config.yaml
n_layer: 10
d_model: 256
n_head: 2
n_kv_head: 1
head_dim: 128
d_mlp: 704
vocab_size: 4019
activation: "swiglu"
norm: "rmsnorm"
norm_place: "pre"
norm_eps: 1e-06
positions: "rope"
rope_base: 7210.0
rope_fraction: 0.5
qk_norm: false
attn_scale: 0.0884
bias: "none"
tie_embeddings: false
parallel_block: false
init: "uniform"
init_std_qkv: 0.0366
init_std_o: 0.0
init_std_up: 0.0366
init_std_down: 0.0
optimizer: "soap_variant"
lr: 0.00433
lr_mult_qkv: 0.5
lr_mult_o: 1.4
beta1: 0.95
beta2: 0.99
lr_head: 0.0059
grad_clip: 2.0
warmup_steps: 200
schedule: "wsd"
decay_fraction: 1.0
decay_shape: "linear"
final_lr_fraction: 0.0
batch_tokens: 32768
seq_len: 256
doc_mask: false
train_tokens: 167100000
steps: 5100
dataset: "wikipedia_en"
Each number is 128 + 24 x the weight over the matrix's rms, rounded and kept within 0 to 255. Layers, rows and columns count from 0. Numbers have three digits each.

# k: layer 7 attention key, 128x256, rms 0.0644, rows 95-127, columns 0-127
# q: layer 7 attention query, 256x256, rms 0.0656, rows 96-127,224-255, columns 0-127
# v: layer 7 attention value, 128x256, rms 0.105, rows 0-2, columns 0-127
# o: layer 7 attention output (transposed), 256x256, rms 0.273, rows 0-2,128-129, columns 0-127
k95:199150110081128106077114148114103139103119166141130136124085199120148101106141143143039102133094170141105137114104141090172093141134152085120128143101158101119162077160152068096106120140133147133098160106111076157131119181146115127118128172149149127131128132146134143122085112138129092125159120124149114137169142111111148106097150131111142138162136059113187126115165071104133109172160
q96:211131097120165117106167132134173085126130171146144115128120062159124116133128127117142107146095089108109123089132113117156146094114111149109091109119130141120139128113171123137117164136158158133099177158113071130085169106129161114141132128104143130129184096124178152164128120097124109153151072119091096123152086121098175122109155123164170146104121162129179121109118138168125100135098
q224:187126118092136140078139159095145135120114151108137179145147091136138149144129095105133135180104114077122083086123085132131125116118112071115133105103115141154130122118130110123133149126113151136116172133083110119103120132083156135123104132098156127129186079123137141148115105087138107155145078108127083119148151108105164095103134148154144152133124157149149139128115151191116093142086
k96:136160160127160083140114129115137148087128076116118098143156098123163107092070130142074117147158127073110155133109158120151155101095175151120151111172136112129074164154142132153127148121114134116133145113149095126145175127137151110120065152122103088118140127089114075168167118060125178166162093127084112150148117094118121102133113166146154145092125139123146089112120153129113141133107
q97:096176115054137105126077101109116101137102133129164172157135216164168086156125166063130137123132128130122128145143155077162115099162147137091151181157111114138094111171076069126162081185125124149154126158166137151139145137113129131093106072134141162153108140173110116098066115067136080115113135083144189126137156144104149117101162155110143100096158197145153115121189095122154126093128
q225:138180119091099116133104116081097118147100122181161150134135165154155117157140154064123132146135121111115121160143138089149133112133137087102130157121123101135144112121086099143161089180164137156132107132148118150086140122114133082123107081151190145117118136157105136117083114072111099129110103090158173139121152122104168145095153166099175129130139193147136114125152092115151132112100
k97:147200141142163149117135107119177091159118163139139162119141133128082135163120090141126126099138110132124110166183134098160069123211113112122137064117153118139163083146132108156104093177150086152118080081170100144092145156098154139069119108114140109132132154120095143165101127143143131114168087063125174140113097151119123140084165129099092084021069110102157124111130111138100138064144
q98:136164100149128121111140101128146111183052150138126086119161071128086137155180135189160116105112135162224139140106181146131140088137126160156096109107110146208143089134140112127125146140135167131124075113166201159094154171132116144060169145157085103122159149111148123100156129154141133108129118110093105093175112178188165201119095108101167094091115142151161093117136145106161107108156
q226:156184104156125108117104097119117096174089114129098123094133100147079133143151167128142131085142110146208156165082153111122120117147100142170079073117139147157151080148147102113138140124112168133144078087151194154102136160133130132071164173141103144126137138114130122081137113162156123096137108121103120132168130145169141184114104098102136096089095123108132111121152169115146128117157
k98:171112087124098121129126120129072131133124078099122095128176116137061095148168155122168107095161120122178080115144127163146056110140109099171172089145157161086180105146106106102201130078119136134119104142163088114104120097159159117137118160135111144167130102075118076119114149120137132129108119150115095120131138159153108160110084104120125142110128092107144146087090156130081151125177
q99:150100134128144086139095093140175115112129153123109116128090137132115106149138109117121127134131134164118125134119136129112141089097143157085105123142137109153126153117128119146101144147127100134123122122091114134115105159126096135127155090165167121133127121142165112115113122105155125195115096115072115121133093149127144131123104126084121164101107087094108130143051131113123129186116
q227:156113127112168097163093117116158105098175146141095140132102130133112119121132087108114117104138127151096124143129147147123150146074165135094117166144156153129105156132151125099110114137100117116146118134067151115152109143103119164140141143174159132130113140124170098122115139133113078170137112109073122112129126185145100087119138136120123153110139116102150138148067130116164134175089
k99:120076155072152139101142142134134138122119134138132127087163159157131102105117127128124117111155095139093071151109146161131189148102184147117119181123143156115096121117157095100127066187155128168111137148143135105119135122115172110147115158144167119161141101105130123146122127158117083151152098152148121116127155113136128116150107159117124112101148096172163147113143065140109133163130
q100:111104157109143125119105133156167137107169161122108123128146118161141166143136131127117146113055151135088138147161082105131178155120092119149136146142146166139129135064087137163135180156113095091162112112122157172168137109151145157131139083135176092139146116170163150168104075131154111144077126139114189110145153161161175137106141113114183159113096162154188124115127087092142122076136
q228:133123156147131124133107141124151154130164123123083110110171127172125126125151119099126138122077117115136148134128089101128170131134115112135125132150143161151135142108130149111150164163091114112130114101134156144180117097111152167116160116118136126122134104186111116144129080110136123116078143124122183142121145145140142131124129130116168123106098138147154123099128070087121138112155
k100:058165158130149119097107137088145154152177113152146128148135122126103101139169076117120163074081159118157177154164099118132194105147103091147123104115163171124119121121169144134096178131146069122098132145193106119128124107137137085118129137147095145115115138145127090137127151147129108113098175152104151134104121136177154121165111170109100148108116158131138160116059111100164174151158
q101:166124145134144124097145111122129115101139131139123140163124172159116161164153148151107154124117081150141187101143084179163121131173096118137079159136150131113124127166101127108093134153160163164089118115103098181155169124157162137119104101171153111095128078126132117122122150153130150134179127074143150101129097068097154132111140101100094151123157145075124119127125139139113116170111
q229:182149117164140143115131125160166127119162097153110128136100134153089172187161119123107136122103091138142164105169105142189110138146153120118117147122148134136121111151111120071115115135154159142117120128091108192151184105150170141144097106145145093133134051127075132103135144176148153134151129108160127092132091140106146117117113094122120144108145114124121118123110111131130160125126
k101:162169092153171136130102122125148130121153122163120145133162163148118129140142107122133116100134152121163141141098145146167108111135118135085084106126171162133126074149116130157185104146128150148106117145184118123139159119153168127133043126068185111152124134137192138141135095152102151098193121110167104140097148133152133113138151135160160147160130143113129102133127130140120156174138
q102:084156128115112125167100131076080150121114123189155117137134064118129143113106138191163098111111130118101141113080049128192088130124161104105163097144194134152166102167150116131190140131120159170167088167094122129115156135149135105161173132121127104110146143127116089097115127179104132143148097131122119070168178122110127123117123128163209108111154103122107135124151120176189151153147
q230:083168126101101128180123124121099141112116148167129112134094110141132149140122138151134120100123126128097158115096080144170123106135129119114118070133188104115164082126166123115144145148095161156179123144105146126134178156141123107154138118151132122103141166128157119133115138170107145140155127087131139092181150135094136132127132106130176146091196128080091130152114111181199172156154
k102:118144154093146116163138139054141143099116136145135174138113155153069144153087155100149077082174157145152129121123102100155134127115139135121161064134140120172193125149094160140168140103154163174128098150130160113136170138160124134129097106139171182116154116203088096177117089168098116121124117159143114092122109096128123150129143057088124135122112182115123151146082156088119141127118
q103:147122093125079165178146145133117121118090091128072130103135112177100150088081148102093166109087142132095156134133147149143135148142176122129129121109128089056194143134118157107129150177126114148099082142134117144138132104126136143114169136137108127129114135155093113164111170102104096098152129167153116161147062126101082157157072109110128135172124138126098171134127120128107120175163
q231:155165113119087143157098161143143107124090103111109081132106063140142134109125135116104169117105141085118165130122139162117186128113129082146144118118105064058146135148129123130138125164094106154123129136121129149101122107149140153095143142146134131112107135161133119152088178095111126133143165195117140141165080138114112173154081120094131126179140154095100178108146098137124111130132
k103:127140082049121156087082108159108135136128132115147126102124146192147161130135153093160101138070134076116177130113143143118139128125135124108151126132107113103104190136083142119184123138081115138110086160148172125137125094150118124095082081100122125184174132137117089195127145128141078094097164150117143154152149139100145146180144153099115104121150120105081171095160103170098113110161
q104:096150062120120132120090186083089098110122117118114129097114145172136123107101162132128096136146154147099106135159157138158108085145143147068119140134140101139181109184141130140142116129142168106138110132172125120081121096167133170147123160137085118110117153091139130161157121082087112168123088066116097111157182092175175153143098107166159111144158134145104139147099164134191122120151
q232:121140083113119130128095157106117122124086109120119130092150137119147137086131140144168078137159136135119082135133123145139131090131129147063157119141106114140177075180119105131183134146137163122138136105133149144096123101126139185169139144132113161119118133104116136142130110109131129129122112052107100107165147110157170146156082140138133091147159130146102126136089139141155114145149
k104:195143139126101132129160137141128166133117141185157151121108146140109142084109149119140110160147109103108119136135140178083082131110110116118128119140112089112134127117091128117109176142120180133088130073137150178161137148174131191145163104147085115120127127066089124135106114144143089123060141113083114096132120139126168122145116121076128118136150119190102088114141155142111144145146
q105:138130158158158178091139172100140143149113142119109121090211127111113113124172077125138153093101127079107114138130117081165131152115108139093111130143157136151084104129155149155124087141164133143119101143108110110107139138100194165119150135158143112140168149147144116184158120107095153137173107111091093174118152142153133139098146145166145160100073119084125148152107115126164093083168
q233:127142153166134156118141124099167133144076128155136114129167122107139138156195134139133148105113168100112097109158112112176146134102138141129127117145124101171081120149147148178143125160137165144112121139069101148103136109127160134126150099141133118162136159149127123157118136104139153128168099113101126172091161104106126137098142130180129135104121149125097137135119110120156071087184
k105:124105120134130099124140141136138178145097132086147109103100068134132163194148106092121163133138100112110116139131104133175143123130154170120118157121119073162145127120135147138146112160181166155116089141120172169103120101164145145080146143138131137142135111154166120107144094121153128113111059089099122113156141100136068171135149152157141149081128098112075158086152142135121124109172
q106:141102142131124111181084074111073136112086122084144084121186122126117125080115098182125138153158133197106121102068122092141104163147158168066082156151146135079129138121104127140191126104165130163153112138167128111144111165091123097112142131109119058111140127109146156147101144086129079130099157127126114136091107154175176161082152166126151108093101103162163090148160148102117153115150
q234:135112142138120127155120098132089183120093079103096105118180130132121147103145108156146147156129144159081124110094116117138133128126165172091132134143137132106126105142085143148185122131172117142137154133132125133121129150124131144154137145119167096118112131124139162146098159116127098136088134112118133147141115130149122156085146152143171097143145113186121108129173154091090128149111
k106:101090144124102096177120112104079106116151151119125084156157100116066170096106107129157142091175103150115120121126109142110116141107151179108178132112166128092112125090113087147124137175112082117096141134182147146133121126138131113128088164176143127136146152156139169122117128080124123155098109140110173173105126131148117123156113121138155157101127150157123176116111092132113094122115
q107:100126126151160136110035148094076175131150105146123171125139148132137158147128179107124092098102109112115102137134121143127143160102071141164104156110115122161112109106169094083090097215079178145096164130132109085087107107102141137065145106147161134112147067135090100153153124133112116126137172098149139146156079124151106184137161108091147137108149148139129158159097100114086156120136
q235:116111129124148117114071129112109139135157141167121154125118141126140126157103173109102143100134097122112131144134116159161134169100082117160116130114120143195138101102151130098101092194069149130121135150106108114112106122102120135108173119130175144095149082163100137133121099180151078167124172106145139137155098128123103145141143104100109134107160134118128179198132077138130149090123
k107:160112157123168122122150066135101116181113170184107199167151087126142140180155133096166116139156127109133121136129118053163139165100106108124128144134151146116114123140158106128127123138107136168107116105109092143078140148105140112105103154086091122085086101092133093130139120085062129091122167134130083113098129148150123113171130099129121095102100123170108121148122143138119131145137
q108:122142127173120140165064119130183151168154164136102115126164087101108139131114136109108140101119126125116104134086128130152139177119092141173144117144130093151106084098158139155166132161105189096142113120180131133129106157126154145132103129064145120149110079167120154106152118109130164138129130170113084101133129149107173147164144153131160122103129174129198111145133192106098164177128
q236:147177105157115117121123099123162103146173127109118088130124094132112112130094115123106150098123136079151155133088105118132152163169126177168128122142133125149137075135132125142140116160143161115119106098138150141131111150129174127136078126083128120134158122175155128094151109100127177117117108149131092100117127126112166136150153144147159135126140179138152139126131157089082141174101
k108:169140084198127091132125129124139127118196104130107167128155083069136084126084080090140132144144139119112157147140106147139162136108096125121187125087146166136149135126108093107133136131135127149119149079132156136160140120119152120164123133103138124125128124123106118156159141139090144099139125145124103114111103163166113160139108148128098093043119161116112156167138158166091149141144
q109:163131118111102109155141072178093118141130079150127171145113125148112124108069144115160133082145125109111092117123112138080131122112116146119108124160153139120147093110086089121137166110117138082154094111103166143114103120117150105182137080170110154147129122098150119153097096122099100152110053179127135091103144101091144091147139136154112136099113168121121114152107155148142172132092
q237:150123115109123130124117102139124102149136100139115134116156106148112123109084134150158116124107146118118095106124125131124173129112107100132135112137130146125148119102089101129146148079123179074145079100113141142119122124133151094206155081129151144141128102152146115163107080128104119164133121161145157097105113131096174092171116126150152119100106144130140139104133181130118132107103
k109:155135136098148122070165155110123098113107118134150142124138133185134079101151096132089123126124148172151156131134114161103156139138153141135124118105146103153114140122109130127094109122142098122163138090115126141163113141149141162170145123150135148077126137123124091168139127124089084061150101183137158135133149154116152137150154159153141111146114129114184143144143135148115117118082
q110:104137115157086093086163118148146143071119145080147160106152177136104114123191141085113123088129112155155137133095084157124070149081085155170166121164138131097097095119097163100099137098119140089095168093092131103203140170129085150122126130121168132161127146107118147094124142107117119085117150115144077138165110120123143116140169130142087147114202148125090146078124152103120107116106
q238:103090127145080098128176156151130135086105138060116101114158124153119132136202130109143102127128102133151112100137081154150060131077087146111134117189122098131113118122110158131108103114114137085108148081076115100182127153125093146124125115124179137115082162139161170085101153091135122100107124126129091137185095152115138119139154142165107163130167140126111130119114110138141088149100
k110:095137138171165129065151112110114122101137117116132117156134140127145087110130106133141115092154118102158105103103144087123120091090090121130170159150153161161095156130124100145086127112118168100116129136082093128098112171137112125144086090121126113157142136133096172137135095106180127141146123122126083123125123129091123111145143102117118099182105160096118119143181107151146134085174
q111:103176102145106102144164112132101159192098124100131163129157157147144135121121140108130097126141116121085141126128162147173135140172127140134158131121141119141110131148130118097147121123140128135167086149145131140111098131122121144079116101139148131103137158126094155125136117134112144106098115149151118127085105068147116106149063181178126140123126135129078148104089097103118148153119
q239:108163115144099100112152128138107176161086105146114148117173153128149128135124118114114136146136116126114170171125177178175125153181117105152147127132163114126118147185121130126138117117100108131129129168145126127133103110097133140106096083134162121087153155125064137160131095125124148106111127154166104137095089097100116132100058168156139115107154126146092140100113113118123152155106
k111:132152089142130159102177116148121172155095211162159138112152129094197162153147138106145131177118130121124108126146124122137114134145105100117101127081136079076114087101129117100115069126134124137147136147131088148095123108156153097121112083117136141171167132150140148171132146114122107092115103157118125139143105133133135081130158121154109131152122126141166140143132071153126106154079
q112:107078118137150165151172117137125099122133138135149197101195123103164072102118108115077107163109161094138174130108064124112168133076091154169121152135160140133094137155121112090141130162122129099155061141103102177150116151053148107195134089157199147135147137146115092140153125171173108108146152157082117146079165125155139075116105163140123072120143124150099195176135149125150136127140
q240:130093133127137139154171113127125106121142127120148185123176118089159104151120089105119120175108157110136143152132085138113148124093133147133121135143161146177136136194117118100147128162091141113158111176087115141153126166077153113168111130151162130131119123145100102121153159176159084093141145136088090137110114120139137071112150159154123099124169108143129169189115150154124148123101
k112:123100191105112140117193109107111113124201138125114124139121098105115139151147115111141150116133096117114086163148114086117154110095105102090111095146150118155097140099151094156142091185098126156149081135066149104151119122146132154146171167166166129086139107160162085113110121158108140161154137098085084194179130114127130122063151104150155125087123147114147165110167142132092111093155
q113:110119133111072121131160174133099126145139181121070093173095131102095129150041096131163107115144096098174146125157128142118105117184127143111143096123156140085135120145136120122136131114140126166162165109117074091134094121158168146190136184193066120115111135160136110111115138134182145124142161135172160093111064117111061103103090106124091157101132144124162154159127111129061184103141
q241:127126120112105138123146123108107095154135177134093120153118127070102114166081077150170097136164099118161105126119108104114115114158126120093124072133138159125150126098144129139138143138126120187139180089110097109130088122111138166164116189159077138129102130151117118124119151157152141111132149129150123124141098094110119129101148116115106147118166145124180149165118114110096176118149
k113:085143119133131112144151120097126136096144140122094123116151132142116150090138135083090146204124173115138170150140135119100109132118127135140118136116123134111206157072149091115079081143113127161142118184116115102097113078165152157126120139168123119145077125174152145127150081111156135060149152125151146140106133106099147156118150138136144114139132136125142128134123109123100103192120
q114:094086149142115108127169135088138079148144109127134153068115081118147130112102134130139153157085087187104092065125140193112106175140070143127130154046095047129140149146117082102148114144091120217103180124150125189172099138132164139147147127200152183091118150124071108135106111135107162117057123081145120132162149114132100102168134153176108167110113134123083148186097021129155150122097
q242:106109118171121108143147156065119163128142109142133175087117106088151154141128141099136129156106098164102115115113142163092107154125121150118121142059128047133147125137111127106140140100105120179135178107159128171118111141133161095126149146178169169098114130127080150128118137154117139116102132129122141148146128145147115123148126126158125154135128124144103139173110051107166159101111
k114:177089139132141100132209107088094095113158134148147152159077122142125114121172151129123146122085133130165115146080192172143149160081114143083104093139116132074081074123129158116107143120131161154140174103128125187114101088108189138118108130146178133126137125137120133115148125100164137135104115136114161124145122110169182114150164097116142117130137171168103131146141108158169102083103
q115:104076118173066126148197177129097138114140111139087178123173140104134181112107125102137138124147146137154110139119130142118103100154172083141063138147167160137131108099125117093124124060137091111136142088120132127109120109080159140132117170126149130165133108109089150152154138122113158093126115112124136188080114134076112136134089101154132092112160157092173112194150156128085124143134
q243:113101141142099150145165175130084136086130113157118183126192146143107157122112137055127109130174126142158117148111106140086149154180112088138068139144143150112170123072114111100130116062123095160134126104147140120149097126114144117120115165139137107161139106113118137144152155132095151098145124116103170167091099119078103145141106102139123084109132161096178110157147142137099118129130
k115:165091118124126138124142119142125107140128152091114157185135135133129121078078133089133124195082135089168108170095134132108084120143126114088076178137140139145100158092147051072089132158127145117121140128070154160134146033095130189109136132140107133156151120104133117129159109105138102111155119139095157140075140089117121089108117068123101143081102167104066120150149148115143099134158
q116:158085143138094200157162104120144128136125166130154127108140158136080083140127134145195149133104144173118127131076092099126177143168150151099092106126170083085109107133114160152124174171200116105178112090120153128123149146154133181183127080149164108105175150129160149077118119139146143078129120115157151101118159138128145117098105146117136133135141136098202151135123111143186132137137
q244:177097126117080153150124113135128130092164179151149119127119135137090097114138172140181138138153108118103137129097132107124149108142130132097098127139144086102122138119128136110123133177196169089168102074139164110098141125153132188185151110152154095099188148128150136098142117154140142124158117122181132091129167126143137109121110131111158136101132120157178123104158115132168142119132
k116:127160116150110139174122087139162133132132097083108136158163161168121139145124130141183157111198129146136125175084125138112113084136113132134120071090098094093148108098101124165102104174161105128137136083120182151144136134177129136144078089127123147092209112071115100092143205163134096100161062090071097092129146159158179145101130148086103128081075133176149122093105129120121113145131
q117:104131139076152121124148137193096124044102122115172134087127120113143117139185166128195096125157100172123089115121125105071125105103123132138085142157108129154131117099107124093109115136148103174132140104146079104115150166124148156085127131119137100155153093145128175093127137117066104094154073153122151166130125164106123116139165171154145156155120151150106180131075118116162126108143
q245:071138168119142124129106138145086121078112117121160171103155108092157116130169148115178142108162144154110105096138099105100104150089130087115092168126126126143130096087103144134168133148150127150130163134101093108112135107105116137092122089108157108145113095165114169112109110118081091107132101154104121175123161134117167098162135155119131153165136150150118124148089145077146115110109
k117:111161119125142069177147154124105152138118138151136160118188121088112077103136159079134158084099138119086093118130096115097122134156173124135092124146173103128102101141135132118136101160132121123118114116147090162102150165089123105081117088125092125108110120130130161053126119130060102126147109126156143093156159125089119126124097127094198137146117112127086136121149146127142142108129
q118:110171104095078161085121098124133086186105122164150162182134208173121144125148146157077126163104116117156143101114126131132130145120131163121183132162141131116118099186136159105131143195130136127121130090153134138154118057137155126117170126093139181177109129072086142151126111128112147123158140171105186093123134116135109092151168106142113150173154140177157137166145134135146144103099
q246:113170160128092150104100104150111101173123115133154160158176172135141126143145129147113120152132134125179131105101116104128127132079123162112192136174151127107146124167146129077115175159146138155087137100118158157164107074137112140133179122127139154178110139058112110134134125142141130159137146145113204110120146114156110109144152092161114142186104139166136123139141112128146159117110
k118:161165139138096152075192180079125138187145144169125136145123138142079137154121097102139138141121146136147112154125108102151109141138138121143118106171122115055118117133094112118151175160124096121128123106080138142130132122138102135127165166173121095158130116046110138190176113165106150120153171093116168154132129120129115178128181106125129071137082144146111188110124153090152171134099
q119:123105149158148140141149138133133136065110149144092094130128101139157134098161133113129141169117116112116161104126156144140142164055103094136139148087099178108129155076118084127144120128184156108127106142121131128143145119133135136113116127126083139119148159086079117094164148187167120141158185111130127167180124142095156161141101124125070086137143089106080147135105097124153117173118
q247:098134153178144154103118133122101126081109127142117092149156111117159139112154132113166154188119144076126139111107132123130148165095146065120126138122090193137102139095106106130172134101176129133119132135121113135135124115147124112158107149087083128092133157110109127127160106135184108174121163142142123157163107141072151153138108139119118080124166118145084153149099128121128121165133
k119:135158150064145171123103075143115138071167144136073086155051077132084148146110155153103133095156139129155124119133160095141161141136129132133123172171140153115118149174096143104141105110113160101161122145146142125139127073151096112143161126142111136134134133133131111102142144169158089138123137154083118135122122119138130168140106123127075157141137160108109094190106149114147094106121
q120:111174138108152124124140113151073094140163120158194087106127161118135174128067080074179077111111149119167170163141062153147133114150117131099140145094106127115109137101090099081102074121102172075152075144143195100169152113121184132123132104182123121125126121121084133131104143112135118137087117077129114163192148157113127205081152153113116134085192151058126171142094129130148108149126
q248:076121122101139121132151161177086100134168147169156124126132153109155136166132101114166110135112188110154158131175101134157162109117131094118155128099070097126084153119098112080119143116139158098122090146141179086146149124131145143152129126154137120098118113121100106134117132129160119120117158114133130099160131187137140160146124153150126148124165142092112170142095126131139119147120
k120:073160118137167082158137111138138128133119139161137113141130129119133093118133123081145100092101109117153079064159153135141129135194144087087132088089089157120108114186166138146122096147143132114097092109159153154114125145135096140119168147147186142114138154075128098125150136140135117123079131108115100086127115133127120099096146152153177126135141129151144141151084140104129099144127
q121:136174122140155106089146086074087190152109082120107133090147160097122112108112107113121143108130129138103085120117113100104103080119122143141123122117115149140120097141106109134127138131102059109100110134156111064108131106139099137123090188135143105168109124150137125156121163091121127173129144089099122124142111147163115159109180127162168141172101149102111169102096179137131126116117
q249:173169091157135111079114130055116182167092087113126101117133134121152141137127108113099118137119131133138124097108125112123151085110128120092135114128113142132120118142063072103130114125106087100072095151151139076079144119120088116147079177094161111139112145146172116212153159094121139148145150110074127127154125120174127127122153118166187107177106107125143147106121165152131126101108
k121:132127120128100146072155158137150145172135127124144108103101142100102131118112168100156130130102083106112136152145181164147132163145123128098127144162134177166116115142144098109113149140140103189130140156140146140172140136166123145187129129124123109122088133097110117103158144091084110153097134113085182124153106034141119113150106157135141122156120107135153124127101123120129079124108
q122:108086135079122106161123120140070109120154104108160127146098119101160174142123190079074154159159152096152112172143148131128114131133163128126115126130143150187131176172172131126180109147134159170138135101116097088140099142109121092130076118145143090135120140134144147136134161121068146129110116108144144111128146132149166139190120142136146093122158136154109154126180116117083125122142
q250:119097105089132115146123129137095144113115099153135121119119129103160164134135196088068103146167143093125114158131153101113130117130133151115134116138160147128102156184156106113156107141111132153128115110106087086122114187135153110148115107138140086117160151103129121147125156140103165097112138115139144117119168123130142158162131148127116090124138113142112151142149117096091107081161
k122:106113161102136136145113106173162117125110128111164108107117133194160134172068151101142084099148156125167159097183134130106154087109150131126144146173164129137085144127121116134115151081113074082116125113097091095095137148123158154104087113124168121114134097143111138153144163133129129125080145131162167083158149154151170136156126112106144069151137096105125141147136114135131142115137
q123:144191121136149105176098146162213141064113123124120063110114128132118090130160069075151081194150108152129107111120132116145138091125098156156174127132107132131124126132151143118138080169081140127134126174148081137115155109142102159127176143150135117144115172136135116155101088104150107087138113144133101115131192132129108113140124191175139049144146105104107103161118163112143167148144
q251:158167131158122124169136143172214144062133125156130108140130122157094103120131097093173086186147081130143111108122137119137137101156103164122146099159130156149122121100139116123148100160087180167115127137138091155147141098135114123150166128159142105148116165159126191138098087129114097110164109118125121108161163108114128158134122137145127025115158138139120085122147154094090169137153
k123:133154066133111123138079166102164154104165154081128112161044085054078146108158141118170144187140107171132094131140160144142150152119112157158115119106137102108103091156121193104132125129086126141123054112108146169116152123147147152148128121153138134153096164130133120157124099137111169107151131132125108142134146124113123149147082106052121098134151109142153071099156133164142104140158
q124:163109111113118121173087133123132076102141096128084066170095157126144140166110169162147118133155064107127141115116090156139144118146130116082122109153153092074145128094134109116107132107067143132095120104143124145135101192121134158146139180125079146113124169128133097160150168079115103121089145126155152156167127126088130156139129101159093129147133154131133126120169123096104172093125
q252:163097118142108117174107111091140082129119102090079069138133123137143179172127108161156099135138112107113139139119109160130151110149113142091132099179174109121157143134164098116113144126096164128121147106134137159150136173149129135103118141144093139123109172115154119149160132084105120131090147104152174143176103106087152164135131107122085123174116149132143124119148133096130140117128
k124:149112108118148143135075162104145137126132166121150085097172140084086146125030122111144120199115107084164146172118130076105159139143119121133150081116132081113139180134098125105082096155128131154154132090177131127134158123140114150145084171162098137131101117120152128177110164141168158119112120151162158105086137181128115146151115092135148132168129147130143118161121108159088135095157
q125:150069130151137128130113122097132078135144145177135091133116082105148188148138154156140109086185102159153164072145064134085165147135085138097111094148102134153119139123097150191150160199153099101100174136131185161153131164132158094150145128125162134196067105097110119104156174156105165164100087088115168139070102090164150118176121031155126111106108119165123101152160172197133086099110
q253:134064117142102124127096110093125104136134145150145109163137080121146184123138124164141122109192096162126152089136089147116142152096104092111095113143120146140117126106091132187144128177153129120078125145133134150100142171113144089134122113099173137163088145121126103105145154141105173186120110109153147150092146107139154148165131066132162112074111130189106131152142152178126124126156
k125:159104134124127083105189124135142106139131109122195130125089074074100207161182101161088167070107122112176111115118127218143162116127116125096128124147144119144152132132069099162154156151124160126059155103133156101127107130130149119190113142113108114141117124114202114169114172150115148116103080108143099130102134170134107075138154145121169167053131104148153126154144152138140077081112
q126:096079112105144114123133158113160110118040146090134134132104213149097127165157160066125081159130090185129130127161119183069114134088099136158134096093151083096086135115128153151144073132130118133138125123142128111147158163102120155145132140148155167165105114086109132123186125147114088121117177145111129138130172179116129085124099133131145130164145101077115127114118167126125102111089
q254:105082099122146148101129177117133114131046117096129126134114171125129137137141151108129075101119113140125107149148139157104099121096073152121141097113128088108098142130097110128157104129103096101139115133122139114158147149116116154140134142145138142172125118081133100123173107110091101137122156133138127134153143151132103089127097129128113126153132073079148147118102130155133131121091
k126:113134120153174127113159165142125127150144049168123140160153130152149166097103121107161088122165112067186075137155165176100051177095081142142132152117123093170086119155088070131142130153131134103154099153125144143126128145120136117138150117136114145142143109074165118106116161050083096079189148041122135084147141169137130073086081131098113134172138124148173161119126114125135150112096
q127:162132146130133137147175161120153138080152120095131121119074150132105113112167102144145132096164162133128121107145135107140126133149154160117108166138080130106101116163076124093144082145174085126063115075078129130162105136117154119171084129096136145108114137143113155049140111176146106117130136139150154139127100149107123146144148104141095117149091136124131090135153144147094089129131
q255:159140150144123119140182136147132131088130149087151106123111139147138077124149116131148131127160137129165122116128129115122127138151134155132122156129089131119101097129069131114119093146140081136067127084096126080178133134145150108153111130086148150152122127138111165083143095164183097108145130126136143141133109154129107137143150102135103077122155148079155074142151154156128096146116
k127:144131084143143132143098154117177134125141131128122136151113124082135137156146140181134135118127143101164100159108118088172092107139162132126165180136117137194099099118085119130120093151144129115144192098142113114119120147136127142111079135113114124154126138120148119031077110160162142126150134139120165142127113129140117175149121098116103106121092150102151123146103145113135111163116
v0:100113150151128159090116114094100132152120162170114108090129113120128134102126112134163128100107154101146119113134163144125115109177108119150157125153148116150089090129147091081104123122091146131134130174152157178139136171122094124129069073136148128126105140124116129133132110157163142165127110121113113104125151140146122139134135147163115125083128088136175109136100112114169115133124
o0:146107131107139157145118106145163122123181102145105133087173103127139143172127134125120152132145148101105142172155099142161174140099161124078123122147105131083154134126155155161121162128139141082165124096150138089167104098114114131159160114097134132090109127145116154126109143087161138118127155127189122164108150154112113080120156145115151138136123125098161090100062170159091167134102
o128:158128105120120120146116108139128117126142141132101142157096120115124129139060135100140101128152099098138151138135085144148142100111117150088127093108156108131153144122119108159121128104134124132156128114134131104127132118117109131115155137108116122118133110105112150124128133118116144093146122108151136169142114100114157098130121123109157109141098137111102092105126152164109147128112
v1:085081106117137102129142112187136131133108110136140089134138148110158147159069107109169084119129148136124122156134124162122156170119130126107140101160157116152112110077138128127115118141135109063159108112152129131142130096132114103158141137107111097154109122139159122141142123156161122168163166143107123134146145144116121160142151151074119114083136171123177116135133140159113183107132
o1:095099117199113130127092116143162111149175164144171088117098125113088122118169164129091090144131101127098099095096086133171095118155136149128162134123162137114084186131092156146133125155139111134128115112150092107141159054139141102144108164187098121087124133116147124121159140086168103103137180153154136168158124102147085144082139087105130125158115113107140129130142097094163137120115
o129:054103156100145100134125137088142119131148197117135157150122140149116169133148149151136135141107175163100103140116142153164120153108141144114147124108162118120155162143111136149117136145125130127138102147146127185157135093071138115166132155152111145073142124121093101100107143122129126113160100098147139103116102096128131157084147112140107136130124109112139113151097127103119133124092
v2:156132128115145126126134053156135158107110113143140103136139047126137133112120186110171144170122140153130111146127120151123124126135112069135128118137134124169110112122104150132131123125132142174145154119117136121128106154112101137148145095103187085129161128105126157103153142149150147112135080127121135130115134142134123121139171142113143127123143138114119137113109159114103120153127
o2:124135122088167151124128102079115103110162128143111147175151138126157130115125112114145127142106140124128116115121172131104144112117193144101138104161180128122177112125108117133137131142136130113116114107087124120160094127134182114124165141116130162179156125097124104111091161100120148090141191126101106111159155149095107141162081125137117126137131120074169179118122126095169154086145